Each number is 500 + 40 x the weight over its row's rms, rounded and kept within 0 to 999. Layers, rows and columns count from 0. Numbers have three digits each. The size before them is the row's rms in percent of the matrix's.

# layer 7 attention value, 256x256, rms 0.0515, rows 124-127, columns 0-127
104:526488509486468499496469487518474446471527417516511499495498473452498591527506523510527572524536405479550431481505450435512474581524495552497461470498425527480552464503551503467509489483499509462477542411482476447530529526466456460482466578482535463478525517527606456534454483530535489508567570509488484500498441432568493465509546524611499433553599515446486501489433521407493584568446
082:553475503505478525479516490477475521524493538528561449466426521464498442529477423421515469500457511512463517495535437463507495504498467501461527486492451437506484530513545491524506445505503450542495512485462505523437471456484589422519530396457494505402465535451523418480511468478480548523519509468447535569483472520552478590458511453461516527575442579475497489542521476426440571477470
094:503540440491553489494490515486462562520526499475516524424417412532457541576529501485502428479519468480514490398485468458504529452504464498576472516526548426485518510616455508480473483507572486460518465504480522487467534471457459396494560545466444474453469458509419459558522576522525446455509507507503511489563533486507480477470521508509450493545491483490529381488539531535504486422506
100:486512472471541504510490465542555460485497515530514563558547536480447505527482464535561479516505456512619473482457486468426513480520539516543486520483469513519530474513542477536527579468547470474485510477566528423471495563484533503511560477486563534522520486479486428491513505477424604572513574595513497477510544452541501489564486472463500512510499521473574532473510531505559427527525
# layer 7 attention output (transposed), 256x256, rms 0.0503, rows 124-127, columns 0-127
109:436537515556500466480543541541521509558501512478483457557537477521485456491420506509533506500521479510490502493532563522506513448520476536508517582468518449536523530534421558518434490465442462526463427483488532512493481518490477598468491469424525462443509469519482494449536576477490425539488446477508602523496555502444496504459561467444516490518518598537576490492507464491496492449508
081:372533481568502527554512460544448501503498466542527565474547531581485515526429530476463534491539473489515471545480534468464545466450490471522431466468472573511502476572484484471451583542513554536465517529558564470570542531494540477480513540516469452542486438508499426549482517490517455501493531587512521478521445438504521501510463514576468549450530507605491522495477491483507459572536
095:488518521511481441496482441499516497482542512550503546557456614497491423491567460506487520540509487522491520470495560490558562598545496519475531522494546502484488534490495467556531538544484488505455477465509524530484505517565476522516408483438544504530528438471481526504484422587582556498432460394476440547536512500490574500494454546461489430504489454491519568541463471448456531488509
107:494591457490429527490534542464439543504524483470471542520489423540555500533541541500525495483525453495437463497576466538522445539450465444515467499467523448561452528521473589529462464501465479514504532503508470472494527456520469490498520493469535516503528529469503526525494483552529394476482434418447494504436536536470581466444586503521519434482488518506378435564515471478510597559480
# layer 7 attention query, 256x256, rms 0.082, rows 128-149, columns 0-127
155:593541547505490529532477534507545465473477489426536490535466545524478478529497526611473541576498504566468510562509487437490606522537447472439498545561439576534527469497509440529504491560510539485521386481529478428492495506513500485547509519549565486491497464415448465477451487555434472539481513554472516571510483497499441473469533510544567486519499533495427501549503485519517486505559
095:562510521551492534582465508503541508527481523477553520483532514498513504501523449481506532544589520566510482513580527420530535461446520524474553518525468513582513508520527529511415526583503434455512426464525503485509506566534557501557558552535514465529482552371460518513442446455435495584456535475442486545492469494451492513463530556502497548550502511543553526554509515516530511523545
112:592527537530490521577469529501545498497491508410522518493516528510474511514494492555463536561541506586470535532541498434538588506494485519484545544562469564572539475487526457534458522560521492482509383496532477468504483540532542491567556530582547459504473488360458505497440450497436469543450523522452490554517468482469440506444534531518521538517491518522476514552491514503511502489544
102:446451478501479487518501473526457533549532545546531521411565473466560503478501439391541451465560515460563502456519498519533425477454574542570535491455572460527442549514486555480468533482531426499438563461493500568489520496517525493478549502469444491528479553515531537512498479409544521511461503423517468467479450490476554535523462507447442513508516468508599509475509527479520487514438
121:405476471510504472451534456497449514505532511583497486470534460475524483482500491422529428462481495417529497445467511557482381502483549490551460481439561450467485539527450524459536475457520475541454604483465512546500504489488472509410486486418455528500514507606548502516562535463576509481514481481539491448482513531520573509547480476457457477476513471468541492451512505462484489486452
083:497558517483517486448498505499517458443504456484474463578446512547493486507491529592469527552460475539420509548469525525453541534581445478443471459523444528478554447492489432529537457482480589504548476575520534432503475465459446506477428486493537523440518448574479462483503546619462494480537483579503543514507572516544458505502500455562548511470482535503403489516493460478470504505530
109:425450490501495473479515484497434521518502512544517513466532464483505508497514469408523442421478473441577497466486491516508387505445574504558490509411541465488446553512497533456484495457526471544441593485475476547516497513519485502437524512434427492527480525549549504492523485415568484485517504444514497448484486553475551476508473491460464471485519444460551494460543522489505498499436
078:420497504482529498416531477477468461466531469603486479507502470504503481508530548537479465485448477426471548505434512560460461531543499480523472467472478468437539537503492448507529475431498556568496539485478560484513492479461444542431391507434479540448538472595540486524584562529568495473586441534502536493502519538547542466527484449498521463460459503512465459457485467526428523498490
097:549576491500547484490496505484547506449476431485486487530480506541482531537490550602468534572480509545424520545507520502495576513544446485450509491557474482487553455477523459530530464532470545459580404547531558444509481500504524533539481474520530533456505475489481512543476515608507510494489494548488514545520527471537445504480543505539554542497436541554447500492467477501487510494537
083:557500511500456508556460517505569520499488503407522522512465581529491509497449462532498540519511508591516502511555490448571595490517483515474540512505504554554482478466531502520482539576535467472498447511490443507490523526545558464612556494598546479523460509393440539456415431483385473532456525518501496546507498486462444519416489535535483556529483523540496542583499536494505487490498
089:484448487507434490535494479511495560556499529486497509458508508536533505484460412417476520487558484532570478513529475480558506499469554578521536529467539495575440492489519572457481542528488407515459511458478437545475516511541554502533559496565507459592484550441492538463451441378432497508454556464453446485484453482451484516452502564508408515511545455475527547507468552483543467500461
094:413468492474495506484519485484449480536511541542500510512558457477539449526537481387498468435493492443541499476499477508489393503456528472547473510439556471471440536532483520447448491449520463546463593487450464530542508484504442509411507521416465506511508502554546486473572495445539516493539495484499494436478492561488553477530497477461455467492530455441548474489545499520514481514452
078:455508476507532521459519520478515452541454489522466482521486451481521502525537541506443517485491508486428542512457557503408434496513516488471473499505517476395518534517487504555480438467484524522532535521495554466557470473457440495422427510421505561489550463560516459516617596567551526430568463490489529466504494535507502474537557484499540490472469522471507441456539457519491533475473
097:586545508480533494494489499527545503429495462455467488536449542503473541500477556575482496571490525565429496525486526502520594490564439495463519489579475515492562448445497477530527521538465537440562438519548550470480499531485548541540497458550544495467495445464488498513503497619506510500478474518502517560523542444532452514507526519539559549506483566572468508529472481489492525486522
118:472468484501526500488496447375487488457533522527445508547455526521503450427438522486525462475479566477470449505495504519437441443492488476568436481464577532510492571476476433462457516495492476529538555477498569486418538474478486530449426543463463530447494564518580496540575496534561488509515512559559522537540585456472534457473447512521490473495485512589540503556545504511522433506501
124:496501505497504507474531491466470529424506504481582496470495538472525565517471530554510508492556569528455503508524506518511520506571497451558468428526456472470512486536496519473495486388437529467508495511472503523490495469536528491516484441501514505492489474520473540455514465545540529511486537500478542522459449521499438503585510430503521519528492541541549496524448471403511533564528
106:513458483478485507530488569587529463533511523491510457545479546546559459449466452425465534540505460527542482593491524458524529512460467624465540571488461500555435472456519492508485555591473496475437494504509427472491474487433518444519495499538447463481488495456486488436412474455392495526457522499463509510503499498480454555439471543534459517508543516440479553500443587511474452549459
098:415484518512509530513523459424465455508525520474481562552518510512525449522532486437473495469515544438508424543511511546470431482432473410543505474450569480489466540507496495468450518456512477497516587496463506515492497470528468547407474510427469486479519464477586508517563470464550451518555538524516495500468523568539511522454454458454479472502522447477572555566555515528538488566506
096:564499486458501490468432500532558489387492479522457462531438526548545521450407534553490494520464518549467530484449512486547587504510476505426429546555472501488520479457511445505527524575519524477517403496498487446531500516530528554531483482568563507444484508460494492487453501581477519495456440550494536499564529420475535473403541522528481516496437524538488513541467484521447491487477
095:532476469450511441462443469454518475519459431536457444515502524540530468458434465470530492493495509460511487491449479466484487483445550513537480516491502483527510491433529432463514554450558495567462519440467550470508496438442590535488422504473435500468456594518511507453442405442495520533515428542411485467512500479501567542391465564468488509480491487503529472603501504473509417479496
097:500490505476495578483447498487506530469530527478447573515517624547510577423443477545504469501444496497483530431496562520555461483459492471466522517541459480504561477466526489428543483615473462474455531459585523493501524540495506470543517506570510460578498488435524446450487486515487518504478516496556481518536492423531502437468552533553474472535598504551458496464458476485503462448450
122:471448489485475465485490487535462459463607530546508525535452528515543509503510539538441516493525545476495446530460574488551534497536507565516474499469472532546478447493451423482421576469518437547446487525572458486419504539534512493456505493559471484537535497459435493442461422516460443525494523489526500468473579504489442483487451554600471530517520538523512510551459516443475479582508
# layer 7 attention key, 256x256, rms 0.0809, rows 128-148, columns 0-127
104:482488460530540477462480504469460484559508556452466553456539456508517514479485528399503499408431470463543546497461530515555387502408559451517543502417531456403486520501492567465497479423488460483504554531510533541544480438503478517453489536401479496446522484567555544504555548487538517518507464463549551433504495541505571460526495476523492471453493498511576497468544496452514502493496
126:553571525576536540534484517450571500443475499452509496477492518523499529483483526516486539560486526541442508563566571414477540475513487452489513524516459484513498527492484468544421447555472546486525435536491492404522489506508451502520465509526521466449464484438481518522523530499461465546500529565480507536509510520464451469482542493532537494476498550494506475519530503559485540463551
097:521554508583538553522482513436520503457451483438484498476509517554496531465488522494505542507460503500472514576555571440480499461478491434505505528516481466473517522515487489513430433532482534457542469560470514415555477490539439512477471524497504476413440470444520519525530558529483460551537533551494509494473497533470481435473533494527534464474496529493502482507567503532513524478540
100:545551534501504534545503505497529505457461460505520453507442515515470489498511501573462539589514523563417476527537509457459598492554437503470479524581468518568513497499491441551479488559499557484536433484486485410489496551502493514555475496562516512513467516429449484511475509522437495538490520554453468542488544498485426508463533509501533523538487510475443509540472485573486488490527
085:488415525421475470480487516572490487544540517575503490529479466458487478516532460537471481507537488497515473428473424566532510552539493567465482474516521533546496494485513503503570576509537495531463524455530483564467514530463550484528526497510494511590559509527481432455460473472505537455463453464490477506563505456526531539533485525479478555524489454493485504483432510488469476511480
100:451436473496483474451504504499458486534547538507477542506542467497522482520499511434527487433498491463569538447465472555535403531465520499552514475443544486451494487517516562455539530433509425513466568502503503603512509465490534469429530542444502517511548500584516527479514493468562507472493483459570524459497447493523576500536447471473467489486498499489535500472512506438495484533469
086:538469539457447466494501527552526523509549504551550442545436507482484467530542453580478484523544488519481440477464437534506540565532476603465492495542492552567474458523504497526571537523528514529502479448519477526478503517430575521559484454521495540596512497511465430454395500510450586509460478496470459529506533468496462572525506517507507568538501477491460495451415494479476477488504
086:455446493494467468489509488504472491530532525536496527527532505483528491536502483473518448460518485486572510433487438568548457506459535540540484464454519503492495471503516555465525549471525434543450520478507476582506510496486574484443549540485487524522520499552505508472514445445523489481481448440545504476514442487496564509544462492476479526487528502483494503487491504462482509550456
087:454541443572568511496513508489449501491472481467429536490577460497565522460454508406534523431447507449527569523499567458502457458461535456564508520479520463424490498486506516479508426446484503492517517588445471511552490471520424520450495520421474490420505495501601486511587500507519425496560521514506511478445463512494508422520440447471510446463541502473545494573553482486549515522520
079:533571518522528518519487505490510519435487464486513454473443509529475488495507519511456546508497518525421487542522562420460552476516475476481505534560495483486497526488453457510474428532489576445557469542466519411528481491495431511547472482488502469452459504468509506526523562558522516540515543559479470520468518524496443474495542508530531459479480517513501500503537489541513489445539
086:594546529476521505526463493518488516496483513512558460415406520548447498496556577529501548558509461515417473539483506470462512533569506515443506519543506514513483524486483452549508476513487582476529472447496529404476450494488479497576425454502516449539457500490479491558452524548514562569507517529488465559487527515491465548488565520562558490535458510528491520463493482532487473436507
083:483455476499444496482492498525486481564553541534538500514525500500533494501516449507493475556548472507533496490461443561542508538509516578501477473477507530538491442504541506497540561501513463579442493439547498549464503549482589484481525517546519527561528512510472475457443428445460459497471465469498495489536487501482502543492477505477469540531531480499468498474444536453472506556494
090:418482457540449477514529502509502463545518548537492513550565478475528502495478465489544493460499525486580507435481490569521475492476520532545476466452477458497523476500516519427501524478517435560425462496498459549500554513512542478458545548499476537515509536547521517452473433424475442426490488468547520458528447488513535473482450488445449476464497494465483489532503523461500510569517
078:518567467537576522503494517532483503471454486459429515506502482531466502487483530492518519446476521477440497514494565427447486447508497442508514501532499450490500537511434472546511445498537542460547474545430509436585513478533410540491454483452458468448474495494569499507534571564494520485529569531515500487465512508542493478493510512521526452437469472491522497559592473521527523480543
133:439500504523500498470491528543548477513491459527434572495468479487448468491538454558400541468463490469539449417518515538456499487483429512448455529486528495535500525544501459425503484572478489487480499467455511481470566543540465507451510509470556511526546530517499442499495534473478470404523476459542524467536553474540510446478508498449480458455435447503473445514601481522505454512525
111:492483559418435515451453487498490440423543483511500597589529565473484542486453525546545489496545512516506511464440560470499513499542458479531501503536544494488616471540506509465418580492465492566598539478562563517483515468505532537493439487502477534517552471432531511502465504564498481526481560506474519507428526436454487558511429557513526491558561475529473553491485487443527517442432
098:590488493530562508467533475469516546549482559487554447423434490508447495500539559467489526574470474578499514558535400493466498541516548574509520506470487542490450571453504485532477449487523520547455566489466481448472469509528505477567579507521530462527495510514434562545503506439509564584493486457437469546518515496460491479540562476565555539473504510501555445397502466510448460474509
107:446483470494475505468524523535557460540549460527528541533504517440571456495487429509457483484555499496499462468475491504505531498505451601495480517512482516513526453531515462465539509539474404575484468472525467521424482519548543474538490469510501518561518520499475403471457448499441496457463476482508498465545537493546437519487522461474483549474524487536471603501516516446462488571554
079:533503539524476489480524485523433544485468523490427474473477536481479524495489572401471530493450512507483460598576486513454528462543524452508502489512515520454438584488486486525473439532500573443516524540412522474555504468531435462503530469508532461455470471548514536557528587509555482545495514475514507551504512484497486467533529543527519462492499443513520461507501472529499525472502
111:500521504453488512445474474573480440443559517540497470480453479491483471471565505503425486512520507488497464449497506580493526505486446466460446472527594439470448566451392441475472546536488547510516471476466493469515513536567463483493503481516508546497473489507490599435525505505541507472537530499507486529474579494516528497502475491532545504435437396494521413502551596512507484444432
101:523512485550534442490487554518472562587450470460448490404508482466497482448567495470532524515453471472525515454523455508441457555470522445513482493550539557478409579502521550569517481482528624465497559484400547516555521472462481500522545460453535498507484563575490485564498570485504522433529498457553486545500410502582525502529520493502493481466475447463522437505487492525502527578529